From a checkpoint of a small transformer trained on Wikipedia.
Training: a variant of Adam for these matrices, 12366 steps.
Each number is 200 + 20 x the weight over its row's rms, rounded and kept within 0 to 999. Layers, rows and columns count from 0. The size before them is the row's rms in percent of the matrix's.

# layer 4 MLP up, 1280x320, rms 0.106, rows 1115-1223, columns 64-127
114,226,199,179,175,225,201,217,173,212,192,192,189,214,204,186,197,225,205,213,188,145,242,218,226,211,225,188,211,230,204,212,193,186,236,204,199,170,218,198,194,195,200,187,205,172,195,225,181,206,186,178,223,166,218,208,223,197,213,206,182,186,168,195,201
104,187,192,249,158,170,227,213,187,219,209,173,200,214,199,191,213,193,192,193,226,160,208,200,202,181,181,207,181,226,194,218,204,221,229,181,206,187,191,190,207,181,189,216,197,209,169,201,186,220,191,201,202,191,215,211,219,208,195,217,168,211,210,226,239
103,199,187,210,193,175,192,221,175,236,184,151,215,217,152,183,193,197,196,210,158,193,202,166,221,200,200,219,183,231,237,197,238,196,198,219,233,188,183,224,212,182,199,201,211,194,203,231,187,201,207,178,243,172,206,212,193,212,155,179,204,171,225,175,185
089,209,178,190,223,215,189,226,208,175,235,192,191,206,196,183,192,189,218,169,165,197,193,239,221,158,223,177,227,216,223,234,208,200,191,164,241,208,163,207,197,187,205,211,156,200,172,189,220,207,196,189,183,213,226,190,196,216,169,217,185,206,185,154,181
092,182,206,188,179,190,203,213,193,215,195,232,193,221,186,174,241,156,205,164,220,148,193,204,241,214,192,206,195,172,213,220,215,175,201,190,187,205,185,203,196,241,186,210,191,182,198,182,189,229,226,192,189,228,207,200,183,205,181,203,181,183,228,222,183
094,203,193,206,184,164,169,158,180,213,208,193,189,162,210,192,184,217,187,182,203,199,226,216,207,184,214,225,178,196,252,213,209,186,223,204,196,175,216,180,203,203,198,183,190,170,196,225,238,200,221,184,202,192,203,178,163,202,192,207,198,181,179,217,176
099,194,215,182,152,199,210,224,190,234,190,206,214,214,162,175,223,190,189,171,212,185,218,189,181,215,216,188,235,229,226,222,200,192,232,221,173,188,207,186,234,166,245,215,194,199,185,226,193,215,231,188,226,194,218,219,176,163,156,197,204,187,224,199,200
103,212,206,181,177,175,224,202,216,203,215,165,221,202,179,232,178,209,207,180,212,198,192,194,203,199,201,221,198,207,223,185,243,255,226,186,181,200,200,226,182,202,204,210,178,203,193,205,198,188,198,204,221,219,210,195,186,170,169,203,204,208,216,191,188
108,180,149,200,220,204,221,200,213,222,178,240,211,186,182,183,246,212,184,171,201,213,204,188,178,186,202,171,173,213,227,253,187,176,204,208,204,216,213,195,210,176,187,205,226,224,203,186,214,202,250,173,230,202,208,196,196,179,208,215,188,211,176,201,213
097,177,232,219,184,234,187,206,199,173,166,181,183,196,152,187,175,176,174,152,200,199,212,198,186,192,196,194,215,185,226,190,199,172,207,170,163,199,193,167,190,206,172,199,215,225,195,191,219,249,202,178,194,211,185,182,170,201,232,229,210,180,180,200,190
114,181,155,209,166,245,164,203,214,219,202,171,184,205,237,195,230,185,202,180,215,154,213,203,196,189,202,206,208,188,213,238,188,201,196,180,171,211,171,189,198,204,175,197,192,186,210,206,185,204,203,198,213,195,235,202,224,232,214,204,188,195,183,204,189
091,182,190,207,237,221,210,217,192,210,198,219,201,192,188,178,204,177,190,186,212,170,206,199,227,229,191,223,193,181,176,235,194,203,194,126,195,195,215,191,223,215,156,199,170,212,182,205,215,188,235,169,154,213,230,207,218,211,222,231,228,212,240,216,199
093,223,220,185,190,227,211,225,181,222,176,196,220,210,200,167,210,234,216,242,198,196,219,210,209,202,173,197,220,167,214,204,193,205,175,218,225,180,225,191,211,204,236,184,196,199,182,194,161,228,218,209,194,179,196,221,195,205,214,245,194,206,210,209,191
094,224,161,204,201,184,195,175,178,210,203,200,207,226,188,203,219,188,192,197,196,188,204,194,191,247,188,216,184,193,167,231,187,210,249,183,176,205,162,176,207,202,195,204,189,165,162,190,217,183,198,188,223,200,198,163,197,209,210,215,211,182,201,225,220
103,203,177,200,222,217,196,201,190,171,200,208,191,191,228,202,182,193,215,244,185,206,186,203,152,208,179,197,179,146,230,200,219,187,211,198,207,156,197,196,219,223,205,212,199,226,203,205,195,192,166,172,209,177,210,225,203,217,184,194,198,191,179,192,205
097,171,210,226,194,208,189,208,173,192,200,247,187,210,198,197,195,219,182,229,202,175,204,191,205,183,198,182,184,209,225,207,225,203,232,154,196,229,192,200,216,212,185,194,176,205,214,192,191,198,219,218,236,180,236,239,171,177,205,176,203,203,212,207,190
085,220,205,205,163,248,244,202,235,155,187,151,210,202,235,193,211,177,223,194,171,190,190,147,220,188,199,193,190,222,195,219,202,171,191,220,215,193,213,168,200,191,199,211,198,182,186,176,193,200,220,236,220,211,218,206,214,214,211,177,191,213,220,203,133
096,187,186,225,202,194,179,195,187,189,189,198,201,217,203,189,171,184,207,170,202,214,230,191,169,237,195,193,207,197,210,215,208,186,199,149,191,208,221,227,215,162,246,203,243,220,208,213,179,181,211,176,218,212,192,195,190,192,216,231,207,190,194,197,207
096,202,165,214,194,191,216,205,203,230,199,208,273,206,186,220,187,153,200,215,184,205,187,205,183,199,230,205,203,199,181,190,191,174,213,235,226,207,229,194,203,169,174,198,229,224,179,170,187,212,214,150,165,202,209,204,227,193,228,172,217,214,217,206,189
084,222,189,239,193,203,201,194,217,196,195,212,207,182,193,212,219,195,197,220,167,186,186,180,194,219,194,220,221,200,182,202,187,213,257,199,194,164,189,207,174,196,212,191,226,249,192,180,187,224,214,199,210,206,206,175,212,201,219,235,211,174,188,207,220
100,239,211,166,202,198,182,194,207,224,188,198,199,204,227,191,187,159,240,196,191,184,201,171,151,223,190,220,196,197,184,181,209,227,197,188,232,195,192,187,189,191,220,216,210,165,187,163,200,208,203,176,190,208,185,159,179,208,183,202,183,206,161,213,163
109,213,203,159,185,193,226,219,221,220,219,209,198,193,201,197,220,202,197,163,165,179,197,205,176,181,209,219,177,185,198,206,213,198,177,216,243,229,230,203,231,200,220,208,232,196,188,206,231,218,237,227,239,206,213,224,204,189,220,190,204,173,170,183,173
106,210,225,176,171,190,217,224,189,225,192,171,206,174,230,191,211,257,195,202,214,218,217,173,220,187,200,195,193,184,213,179,227,204,182,162,184,201,188,190,186,167,223,169,205,209,185,210,233,219,200,220,216,137,220,182,161,198,189,197,204,222,198,182,174
111,182,163,201,217,181,215,213,225,247,213,223,229,205,227,190,177,200,217,210,208,209,194,188,221,223,195,203,190,186,211,177,166,211,228,193,220,224,190,187,211,205,232,221,227,209,190,226,210,206,213,203,186,172,203,218,197,211,184,241,208,224,218,223,200
101,208,218,186,236,218,169,178,231,232,218,172,253,197,247,194,182,228,210,211,249,220,186,205,202,229,208,191,211,178,203,197,221,222,164,210,207,210,182,185,206,196,232,190,182,198,187,220,189,211,218,212,183,232,199,235,199,211,231,175,204,191,211,195,216
096,206,183,188,182,196,176,198,216,193,175,199,178,233,194,232,208,185,216,212,171,176,200,199,238,162,173,195,216,185,200,189,193,178,204,182,178,208,218,209,198,195,214,183,204,216,225,200,206,180,210,194,226,216,182,178,206,176,197,187,221,186,202,219,210
088,242,179,196,195,181,183,207,222,200,216,201,166,206,195,193,164,192,194,196,216,174,214,189,178,194,220,222,180,218,200,246,229,193,229,216,211,203,227,215,203,162,205,202,180,247,207,188,186,186,209,175,193,175,196,226,220,222,179,184,189,213,165,196,209
111,182,190,246,232,159,218,194,209,200,239,203,165,189,209,162,217,208,195,239,232,183,221,187,215,172,211,192,173,235,210,204,200,194,171,196,173,157,195,214,205,205,186,202,188,182,198,221,157,223,235,202,233,173,196,193,169,209,245,194,241,172,244,204,239
098,202,215,203,216,208,192,193,231,180,204,178,174,213,218,198,197,184,187,172,162,201,204,212,190,173,208,195,212,222,177,206,220,185,207,206,187,159,162,192,214,166,173,204,208,178,226,195,179,215,201,208,202,166,208,218,228,218,168,191,208,222,176,206,222
097,184,238,194,181,223,191,197,174,215,196,194,202,168,218,216,197,188,170,203,184,201,208,174,188,219,188,221,192,217,218,201,218,183,176,227,204,212,156,175,204,184,215,243,230,234,210,202,199,245,203,178,208,204,206,238,206,197,187,195,191,234,186,202,165
091,194,218,212,217,192,201,212,237,229,231,159,206,221,174,167,210,178,224,173,212,197,219,236,223,229,236,204,181,173,240,213,242,221,217,219,188,188,171,241,237,178,196,201,186,209,226,210,176,217,231,193,228,204,218,227,214,218,193,173,210,147,213,173,188
118,201,211,230,217,178,162,224,231,246,191,221,212,209,172,209,197,191,226,201,210,155,224,204,213,185,215,199,207,138,192,200,196,179,191,205,200,192,197,195,203,202,211,244,204,232,204,182,237,220,208,182,229,213,215,224,234,246,173,176,220,219,163,198,222
107,222,190,199,168,230,183,165,208,229,182,186,201,173,212,190,190,209,190,200,203,193,177,193,216,214,185,201,190,193,234,194,196,168,205,196,189,179,208,179,193,192,250,217,184,203,192,197,191,207,199,197,192,174,198,226,209,179,186,204,227,178,182,220,213
104,204,158,193,216,183,198,208,199,203,164,217,204,186,193,193,205,198,191,198,193,185,227,188,180,133,180,196,163,181,223,213,191,222,203,209,256,198,187,249,199,185,248,202,226,185,191,150,202,213,244,188,218,175,199,191,194,203,202,242,225,217,195,219,178
112,246,173,203,209,237,172,201,227,198,189,186,225,191,204,168,233,208,219,206,202,178,204,186,173,215,206,238,208,186,218,179,181,203,205,237,178,196,214,207,185,161,221,222,199,229,179,216,193,195,200,190,214,199,216,239,219,203,189,187,227,201,194,244,207
090,225,151,203,202,226,202,190,196,192,235,217,205,171,188,184,155,246,224,185,205,189,188,204,196,206,218,206,207,202,189,197,208,191,228,198,202,155,215,204,211,198,211,172,216,180,167,206,226,230,231,225,243,203,175,199,182,204,212,224,229,215,199,212,187
097,186,165,208,168,221,170,197,216,220,179,154,213,215,231,197,214,165,204,213,213,188,210,196,164,258,218,211,216,219,184,196,211,209,188,169,240,172,182,200,191,207,188,165,190,207,224,166,215,211,197,220,249,229,183,209,166,205,159,219,181,201,224,189,234
096,234,205,176,193,192,180,218,214,218,206,195,186,189,234,206,188,185,232,183,184,178,196,196,218,203,207,208,222,183,221,192,188,199,210,213,200,201,193,211,200,172,186,231,199,197,174,223,217,197,199,176,191,207,230,204,222,193,194,185,171,234,196,204,204
096,188,198,208,215,176,222,179,208,208,185,160,201,203,170,198,220,230,222,218,187,197,216,195,220,205,214,237,172,242,188,200,165,212,210,213,233,206,208,176,185,217,181,204,224,215,189,234,207,234,191,215,225,171,207,187,186,207,214,177,210,200,214,218,210
111,192,217,201,188,213,211,233,191,210,201,199,205,176,175,219,233,219,208,235,198,189,182,163,176,179,218,211,214,186,191,217,238,201,223,222,220,207,197,219,201,205,234,206,214,205,174,190,239,210,256,164,191,154,213,179,196,186,197,180,181,169,196,211,211
107,219,197,194,175,201,189,207,240,222,213,190,200,207,221,195,181,245,216,215,185,139,285,164,217,199,204,215,203,198,191,219,214,196,181,223,213,201,193,201,207,214,199,165,179,196,214,241,187,227,218,215,200,149,211,182,173,172,205,211,220,167,154,251,214
100,201,192,210,161,170,213,213,232,227,216,167,226,181,220,181,197,171,216,215,172,152,218,192,203,217,239,194,191,213,225,223,190,203,216,211,220,219,172,195,206,197,185,178,193,219,199,219,194,211,223,215,220,209,206,190,185,198,169,212,216,170,175,189,195
096,223,174,185,203,214,215,173,209,234,235,193,220,188,212,201,200,168,198,229,186,194,212,255,206,183,218,189,169,193,230,162,256,196,215,231,210,203,194,199,206,191,194,202,177,197,186,209,184,206,187,187,203,210,225,211,193,170,210,223,205,212,204,202,188
093,180,171,236,197,210,210,209,197,182,232,189,224,199,191,193,187,205,159,203,239,169,210,190,194,179,223,208,179,225,197,222,214,191,178,188,181,210,157,182,221,198,225,205,177,179,194,184,197,166,250,206,225,214,233,182,215,166,203,224,213,190,218,200,213
108,181,190,198,191,210,200,211,197,211,215,202,223,170,136,208,227,187,189,185,153,189,162,183,195,168,226,239,206,228,197,191,226,204,183,194,210,197,179,211,172,189,192,196,236,195,195,174,208,159,230,222,212,238,235,226,181,183,194,183,175,216,204,196,230
095,194,180,159,211,167,193,204,222,213,179,211,196,222,185,187,198,195,202,234,193,169,228,207,220,163,179,204,188,212,215,213,208,200,195,199,186,184,193,186,187,246,158,219,241,177,196,223,204,209,198,183,206,176,238,231,175,207,237,210,189,225,215,149,175
100,213,163,216,221,170,210,163,187,185,201,206,220,211,219,194,211,221,197,171,201,171,218,197,190,198,229,190,174,202,215,218,173,189,236,212,190,233,175,193,191,233,183,225,182,209,238,209,214,226,204,182,175,198,218,216,220,228,200,210,206,187,184,193,164
099,232,198,177,199,202,237,177,172,227,194,209,189,205,189,181,221,191,212,196,182,197,214,195,183,179,194,190,228,219,211,206,190,186,260,212,183,191,223,209,171,214,233,198,239,189,244,226,231,205,227,170,186,208,192,212,230,191,195,182,172,213,215,233,224
104,189,217,191,208,184,198,175,162,207,192,194,225,212,218,196,218,184,232,164,222,186,194,164,180,210,191,207,181,198,182,201,178,186,231,228,183,206,176,180,219,187,192,198,201,189,192,172,228,232,200,194,218,215,180,186,223,200,220,220,156,193,241,220,178
099,212,185,187,217,213,169,207,242,197,193,213,185,180,189,179,203,193,204,182,175,207,223,188,217,208,234,213,191,192,208,203,201,198,223,224,213,186,187,161,209,204,200,204,224,173,168,181,199,183,217,185,195,181,231,201,201,217,188,141,196,197,194,182,139
110,210,220,171,222,232,190,225,179,202,180,203,252,176,172,225,204,217,189,209,208,208,226,222,186,215,169,197,200,204,217,175,216,189,195,205,218,188,194,194,208,200,219,222,208,181,202,163,214,188,203,200,220,200,212,202,216,183,193,219,190,191,191,213,200
091,207,208,202,206,229,206,222,170,237,183,199,162,207,201,201,189,197,192,210,191,195,199,183,178,164,191,207,192,224,201,216,227,177,186,215,194,192,180,233,190,169,166,216,203,202,172,182,189,218,198,218,195,195,182,138,178,214,195,203,221,224,215,173,226
095,221,176,200,209,206,183,185,205,238,172,191,220,202,207,185,193,219,185,209,190,197,205,185,229,249,207,247,198,210,195,186,193,216,205,165,206,212,197,212,176,223,185,215,217,225,196,214,176,189,182,192,206,222,227,184,180,208,229,203,201,150,233,205,203
098,202,189,202,169,172,218,189,242,200,225,209,207,166,218,184,207,211,231,217,230,216,208,192,178,215,178,189,201,195,220,223,225,180,159,189,206,210,203,228,221,185,201,163,197,208,175,211,189,193,208,194,219,224,217,244,218,220,205,171,202,225,157,181,231
105,183,196,213,197,207,189,181,197,194,209,213,189,204,174,164,174,184,194,209,205,206,223,186,213,222,210,198,212,228,208,216,208,193,210,233,219,200,206,226,215,174,222,193,248,212,188,201,194,202,211,163,193,234,191,186,197,210,169,199,218,194,170,216,170
093,203,207,190,206,212,167,220,220,201,189,217,218,218,203,181,182,199,165,178,201,176,192,222,207,185,196,170,176,191,211,176,199,212,201,208,208,191,173,194,199,220,215,211,201,203,227,177,228,197,210,180,231,224,209,207,195,204,212,211,198,216,195,220,210
096,206,223,206,185,215,190,215,186,201,168,193,189,181,214,209,194,237,221,210,186,172,198,196,205,186,198,210,211,186,208,202,229,183,200,204,224,218,170,193,205,200,205,207,192,195,192,224,228,225,206,176,198,189,230,153,165,264,207,193,225,200,207,215,237
100,211,198,194,167,203,179,230,213,249,230,246,180,207,190,165,182,200,196,188,224,187,208,195,203,203,175,222,196,198,209,201,185,190,199,222,186,194,199,189,193,205,198,221,185,204,194,220,228,205,235,210,204,192,177,160,194,188,202,170,201,217,177,196,199
102,223,216,143,192,222,187,203,212,216,203,210,201,177,196,238,223,178,212,185,180,214,170,204,208,199,196,215,206,216,225,188,207,193,208,226,172,233,213,180,192,214,221,204,212,179,194,191,215,179,222,205,234,171,180,192,235,213,195,213,235,174,213,180,168
094,233,227,217,202,195,216,212,214,225,208,186,200,167,217,158,204,173,205,215,171,142,194,195,212,227,188,188,189,200,213,189,232,192,170,206,185,190,198,208,213,206,195,168,197,204,219,222,170,202,200,224,211,185,181,194,240,215,193,213,173,203,209,194,225
097,227,184,180,221,230,187,195,178,202,182,178,221,219,195,183,202,176,174,165,210,179,196,231,229,243,224,267,219,194,248,187,213,178,179,201,179,200,245,182,175,211,190,249,215,191,189,191,207,187,183,201,218,202,208,211,198,213,217,177,186,196,169,205,199
092,189,216,184,182,231,169,187,200,229,204,168,214,215,198,149,203,162,215,221,209,187,228,173,197,208,211,216,182,227,193,213,202,172,203,209,220,205,151,186,178,169,197,211,208,206,194,198,190,206,246,191,192,198,215,204,177,215,187,218,203,189,212,201,198
114,194,205,188,208,238,219,221,230,230,217,184,200,194,223,187,213,230,203,198,217,201,191,199,210,194,162,178,153,228,188,203,212,234,228,221,194,193,198,220,178,221,184,173,221,210,219,214,225,184,202,209,198,189,215,215,207,229,198,203,204,219,170,205,204
091,214,169,186,203,202,215,162,140,240,241,163,228,244,220,208,183,184,212,213,182,172,168,217,213,207,219,218,204,181,211,194,216,206,230,201,224,211,210,208,224,204,226,213,190,214,193,215,202,213,221,213,173,204,194,152,189,196,200,222,188,216,206,216,198
101,209,198,181,172,212,172,224,191,200,214,202,228,195,209,199,185,176,178,184,213,187,199,189,202,245,221,183,220,186,193,206,220,189,189,172,199,184,185,211,209,203,217,221,219,203,184,221,176,229,193,197,186,210,190,194,194,184,190,193,225,170,213,219,150
101,214,171,223,223,175,183,181,205,209,211,224,190,218,178,202,207,186,216,188,198,177,206,210,177,165,194,221,188,147,225,186,186,211,224,202,224,204,188,236,175,173,211,209,186,223,187,176,231,192,163,215,179,188,256,192,193,203,218,158,193,192,192,194,172
095,218,189,175,183,221,202,201,235,200,203,186,207,213,186,215,197,161,206,189,210,215,227,217,156,159,186,176,213,182,198,193,197,224,225,189,238,245,212,231,183,194,189,178,208,208,210,175,226,208,193,186,183,186,235,153,213,225,197,177,206,163,203,216,173
105,229,198,172,228,224,194,173,246,195,211,194,205,191,192,226,184,192,174,214,219,184,216,203,172,198,202,208,214,205,233,201,206,217,242,203,195,182,238,192,220,227,226,199,246,215,180,169,245,238,177,195,197,218,204,228,176,213,250,166,224,197,201,253,193
090,228,203,206,167,179,195,232,205,182,178,201,223,218,228,200,220,197,195,175,209,208,227,165,162,185,206,184,215,205,185,203,171,175,217,211,242,156,195,190,201,164,211,173,193,203,183,224,211,243,200,182,201,207,195,198,182,199,191,192,202,181,196,193,167
097,200,211,220,174,197,184,204,224,221,206,186,218,223,188,166,171,212,178,206,212,165,196,184,198,168,206,195,205,177,205,256,195,194,220,188,184,159,220,227,209,199,223,193,207,205,214,173,203,214,201,200,211,196,193,162,213,166,195,221,192,225,178,209,161
097,197,193,242,183,189,197,163,182,192,203,170,181,241,221,194,201,189,199,167,222,173,189,183,182,235,185,236,210,226,186,191,236,184,239,167,237,168,195,192,201,196,186,181,202,186,199,216,214,188,221,185,215,211,198,224,210,203,246,220,175,194,202,189,203
098,193,182,217,185,234,206,163,237,207,209,209,187,170,208,161,195,237,174,233,219,228,204,226,168,244,183,239,173,170,211,227,230,228,193,212,199,208,169,191,196,195,182,191,213,181,200,205,229,237,195,210,205,203,190,213,197,179,225,194,174,208,216,193,170
103,196,172,170,192,194,213,164,222,200,221,227,222,199,186,176,240,179,193,200,217,168,212,187,225,186,188,194,182,199,215,189,185,229,198,198,216,220,194,195,182,190,176,200,182,184,197,195,193,224,185,198,237,228,183,175,192,213,208,181,221,184,200,216,198
104,202,202,229,197,223,210,190,190,203,215,210,231,227,225,220,195,201,231,140,226,209,200,206,231,165,217,189,175,190,193,211,193,216,187,219,159,183,164,199,215,199,243,194,225,229,211,191,162,171,183,177,178,198,204,183,191,161,217,209,225,199,193,189,225
095,227,182,192,209,215,197,207,234,197,219,166,188,226,196,228,235,157,185,184,188,166,211,182,212,201,181,177,180,209,206,210,244,208,158,211,183,233,228,185,210,223,184,150,209,207,197,142,205,199,227,206,213,176,197,201,199,166,196,187,211,211,234,208,195
089,177,182,216,194,197,193,204,176,231,227,248,215,220,183,176,176,205,170,253,200,187,192,211,190,239,179,207,178,173,174,207,194,205,235,200,207,236,188,214,189,204,188,182,167,188,226,200,219,206,204,191,208,189,190,188,191,196,188,225,204,171,186,206,185
100,209,205,190,188,243,200,189,232,221,175,171,172,207,217,189,201,215,198,213,155,210,247,165,185,197,200,190,169,190,213,219,206,224,228,215,206,191,198,205,193,169,215,213,184,219,178,203,175,227,197,196,196,157,214,147,219,201,215,174,191,192,173,221,205
092,205,184,206,190,225,196,207,209,226,205,257,218,199,202,229,204,164,185,174,200,189,209,195,199,192,144,212,208,161,218,240,222,210,202,212,215,180,222,229,204,201,226,212,224,195,220,166,177,224,211,153,234,215,181,211,203,204,218,163,226,203,208,198,173
094,215,169,226,177,225,187,204,220,219,169,197,206,180,200,172,211,200,179,186,218,191,225,209,205,219,210,207,175,166,222,229,193,217,217,184,184,209,235,180,190,158,220,228,219,192,195,198,230,211,194,206,237,220,198,232,156,221,175,167,189,207,210,211,191
107,224,167,213,193,185,195,199,202,242,212,188,221,184,220,204,193,188,220,205,215,198,223,177,205,184,170,188,217,198,201,220,208,221,189,235,206,214,212,209,216,178,213,176,210,203,171,187,210,231,241,213,224,173,225,191,224,176,189,178,176,190,207,203,215
099,195,195,204,195,215,175,201,210,195,184,190,198,193,214,219,188,212,212,207,218,171,205,179,244,201,233,176,180,191,201,226,239,202,193,209,241,199,198,194,179,208,179,225,203,189,216,169,204,229,207,189,216,169,237,183,212,159,202,192,213,176,173,192,244
095,184,196,178,182,215,239,179,178,185,197,237,245,211,202,235,203,195,242,182,191,215,202,221,240,218,225,186,187,238,213,219,182,198,177,202,197,213,204,196,201,204,204,236,191,179,206,182,226,189,189,170,222,191,181,231,201,226,204,191,217,229,180,188,173
091,250,248,199,170,182,168,195,246,226,202,194,222,195,234,175,174,207,216,244,182,197,236,177,191,211,198,251,220,193,236,221,223,207,182,159,176,152,142,234,201,198,173,221,222,225,199,192,216,190,204,223,229,224,181,185,206,195,183,230,194,204,196,225,207
103,242,219,155,208,210,175,185,212,194,210,194,196,228,194,178,204,168,228,182,206,199,194,203,204,213,204,191,227,173,192,166,163,220,193,191,203,193,217,235,202,201,177,208,191,155,212,161,218,189,218,186,178,208,226,205,188,222,168,210,239,215,167,200,189
095,208,192,213,171,218,172,219,212,180,208,210,210,225,178,185,195,217,201,209,197,197,191,203,213,159,226,188,222,192,225,191,224,226,208,183,203,182,193,209,216,177,177,208,233,214,177,205,225,209,212,211,201,162,205,207,178,183,185,213,207,182,201,192,172
108,211,198,166,189,219,217,202,225,219,205,189,188,206,223,220,199,222,230,198,163,212,195,203,209,210,209,193,217,228,184,192,233,203,195,194,201,199,197,205,191,209,217,162,218,191,200,207,225,223,200,187,229,188,182,232,175,217,222,216,208,186,220,212,222
102,205,184,164,208,204,228,176,211,194,212,211,209,189,204,182,196,212,207,210,167,171,216,189,206,213,198,229,192,184,230,200,222,189,224,239,199,205,174,190,227,187,206,193,192,177,201,194,204,205,228,178,232,227,229,193,195,213,223,215,218,212,191,231,166
103,180,178,214,217,176,211,206,219,212,169,200,215,201,225,171,211,182,200,207,217,173,211,190,210,226,190,209,224,169,190,219,246,188,227,214,233,241,198,218,219,220,233,183,221,171,177,200,209,207,215,217,244,206,231,201,193,163,222,177,205,209,190,215,200
101,200,191,187,219,205,197,191,199,230,237,215,219,178,214,175,177,191,178,183,166,203,196,219,221,196,181,208,193,174,244,193,238,194,248,211,176,205,233,212,231,192,222,230,214,211,205,214,230,237,206,166,201,222,218,218,221,202,162,168,174,193,187,227,201
095,189,175,202,207,209,192,157,183,216,174,209,182,190,196,168,215,183,172,176,180,186,191,211,175,219,208,192,188,231,205,202,207,184,222,199,193,208,213,174,215,193,206,229,218,189,204,185,263,188,212,200,193,210,187,200,233,189,202,188,218,217,200,244,196
142,233,220,189,181,182,179,164,195,203,212,167,219,211,189,176,228,189,236,206,189,170,205,170,173,199,203,246,180,185,237,246,190,236,207,182,240,177,204,230,186,164,232,209,220,211,200,183,202,184,211,184,177,187,213,227,214,209,188,222,158,187,174,177,186
091,178,168,175,191,190,216,214,189,212,165,204,216,225,189,207,229,160,235,196,215,195,215,200,217,214,226,217,203,168,185,211,210,210,230,204,212,193,179,209,168,202,173,190,186,200,196,201,206,175,217,191,215,245,213,190,182,223,189,213,207,206,214,221,193
109,198,193,170,225,206,177,204,243,202,221,224,187,172,203,172,226,222,215,221,201,204,209,210,202,202,230,209,196,198,212,169,207,190,200,199,201,198,183,208,222,233,175,230,174,198,206,203,192,167,246,212,210,208,220,199,181,199,240,217,240,186,187,195,209
103,207,230,193,201,217,201,202,203,202,180,219,191,216,222,226,209,193,177,181,224,207,226,156,195,214,162,217,205,195,226,237,219,228,216,185,201,192,184,188,197,181,214,201,185,234,183,221,226,212,244,213,240,201,212,186,236,194,203,191,187,175,180,168,238
093,231,190,160,205,160,188,185,197,194,184,182,207,194,179,220,210,197,196,224,219,174,238,200,197,206,251,227,173,218,245,212,205,211,183,186,206,141,181,219,235,192,231,187,196,226,194,190,189,184,229,205,209,211,198,226,211,211,205,163,202,152,184,188,201
096,231,231,190,192,218,160,185,198,227,221,231,193,198,195,211,218,179,196,232,205,182,221,190,215,181,207,227,203,172,223,194,192,203,193,203,177,183,210,189,220,207,188,215,191,198,185,198,217,214,195,197,239,165,201,198,191,179,231,208,184,232,185,169,184
108,161,164,216,219,193,212,179,197,192,184,175,216,167,204,197,223,238,190,212,187,157,181,189,202,226,226,212,212,193,195,207,208,198,240,189,216,200,200,194,183,212,240,206,207,172,192,199,223,215,199,196,185,193,191,175,215,222,203,200,228,175,194,187,206
104,192,205,205,188,205,188,196,218,203,213,204,173,222,242,190,212,234,186,156,139,208,187,197,216,194,217,149,197,202,200,232,193,233,169,196,222,223,197,203,181,223,180,186,180,196,234,190,179,175,189,193,182,210,227,200,190,177,179,175,210,165,184,213,237
100,210,200,207,189,218,178,217,248,205,189,215,194,209,247,253,182,185,226,191,218,191,209,194,220,196,182,219,197,227,173,226,227,210,201,181,196,217,210,200,243,162,224,170,195,216,173,253,215,176,230,180,198,184,186,240,200,209,184,154,197,183,149,183,177
096,191,181,199,165,209,202,167,173,239,191,189,200,171,199,190,198,218,209,198,207,217,211,182,207,210,233,167,225,207,193,186,196,184,175,201,215,211,218,171,207,183,201,208,204,184,185,189,229,237,196,218,188,229,182,177,173,198,194,196,192,178,200,216,232
108,210,227,206,212,228,186,178,166,212,240,196,264,200,220,207,195,199,179,217,164,203,192,195,176,208,207,228,203,192,222,229,191,180,191,207,181,189,189,221,220,214,212,205,204,193,208,208,201,215,177,186,230,190,242,164,190,181,173,178,170,190,196,211,239
107,185,174,234,178,245,208,185,203,202,206,198,185,174,164,208,215,185,201,207,198,190,205,197,207,205,194,181,159,245,208,240,209,224,215,238,198,202,209,220,180,189,185,218,197,218,201,200,207,191,179,214,224,209,198,218,182,214,214,191,181,215,204,203,190
119,192,195,176,205,218,243,200,194,221,227,210,227,167,195,197,172,205,173,199,148,186,196,210,231,215,159,216,164,157,215,222,201,213,219,191,204,197,213,200,210,190,202,210,210,199,214,196,223,198,224,216,201,170,219,230,214,180,220,177,190,203,192,247,181
102,200,198,203,176,254,188,170,208,211,206,247,177,200,168,210,163,167,218,223,187,160,196,194,205,210,197,194,188,187,186,191,206,219,216,188,231,165,197,209,190,172,201,209,199,211,177,226,200,200,227,190,239,227,213,178,244,182,196,139,225,220,200,227,172
090,214,213,212,188,172,249,183,162,203,171,220,214,211,210,203,233,179,237,213,227,162,174,189,186,245,241,205,215,194,216,179,237,209,191,195,178,204,191,183,181,199,162,214,217,216,208,188,213,225,275,213,215,211,206,208,192,202,188,222,222,201,217,198,222
097,215,226,204,213,207,199,197,242,192,204,183,256,233,188,216,189,174,199,181,184,170,178,179,217,213,190,222,185,201,185,202,239,178,206,219,206,208,222,233,211,190,208,236,220,211,210,216,189,197,194,166,205,238,206,174,185,204,175,193,167,213,224,196,187
097,172,164,182,205,217,184,160,210,204,185,197,207,165,187,199,179,177,207,206,197,190,245,185,217,172,235,220,210,217,198,231,220,230,217,228,237,180,205,189,214,203,217,165,178,220,214,230,207,229,168,196,173,227,215,180,178,168,213,184,193,213,192,194,238
097,168,191,178,156,197,187,208,219,205,225,219,231,193,189,191,182,163,195,152,206,158,203,177,210,201,177,183,191,191,217,208,215,185,205,211,170,216,213,166,206,196,199,184,216,214,196,191,191,225,207,182,206,203,236,186,250,202,195,205,207,207,203,223,221
085,220,200,188,194,221,197,177,198,167,184,205,207,167,202,217,202,168,191,197,175,175,164,200,196,219,191,209,213,189,156,195,153,190,182,172,201,175,205,187,185,177,195,225,195,214,182,195,200,209,194,204,197,176,208,175,189,191,250,231,181,224,169,189,172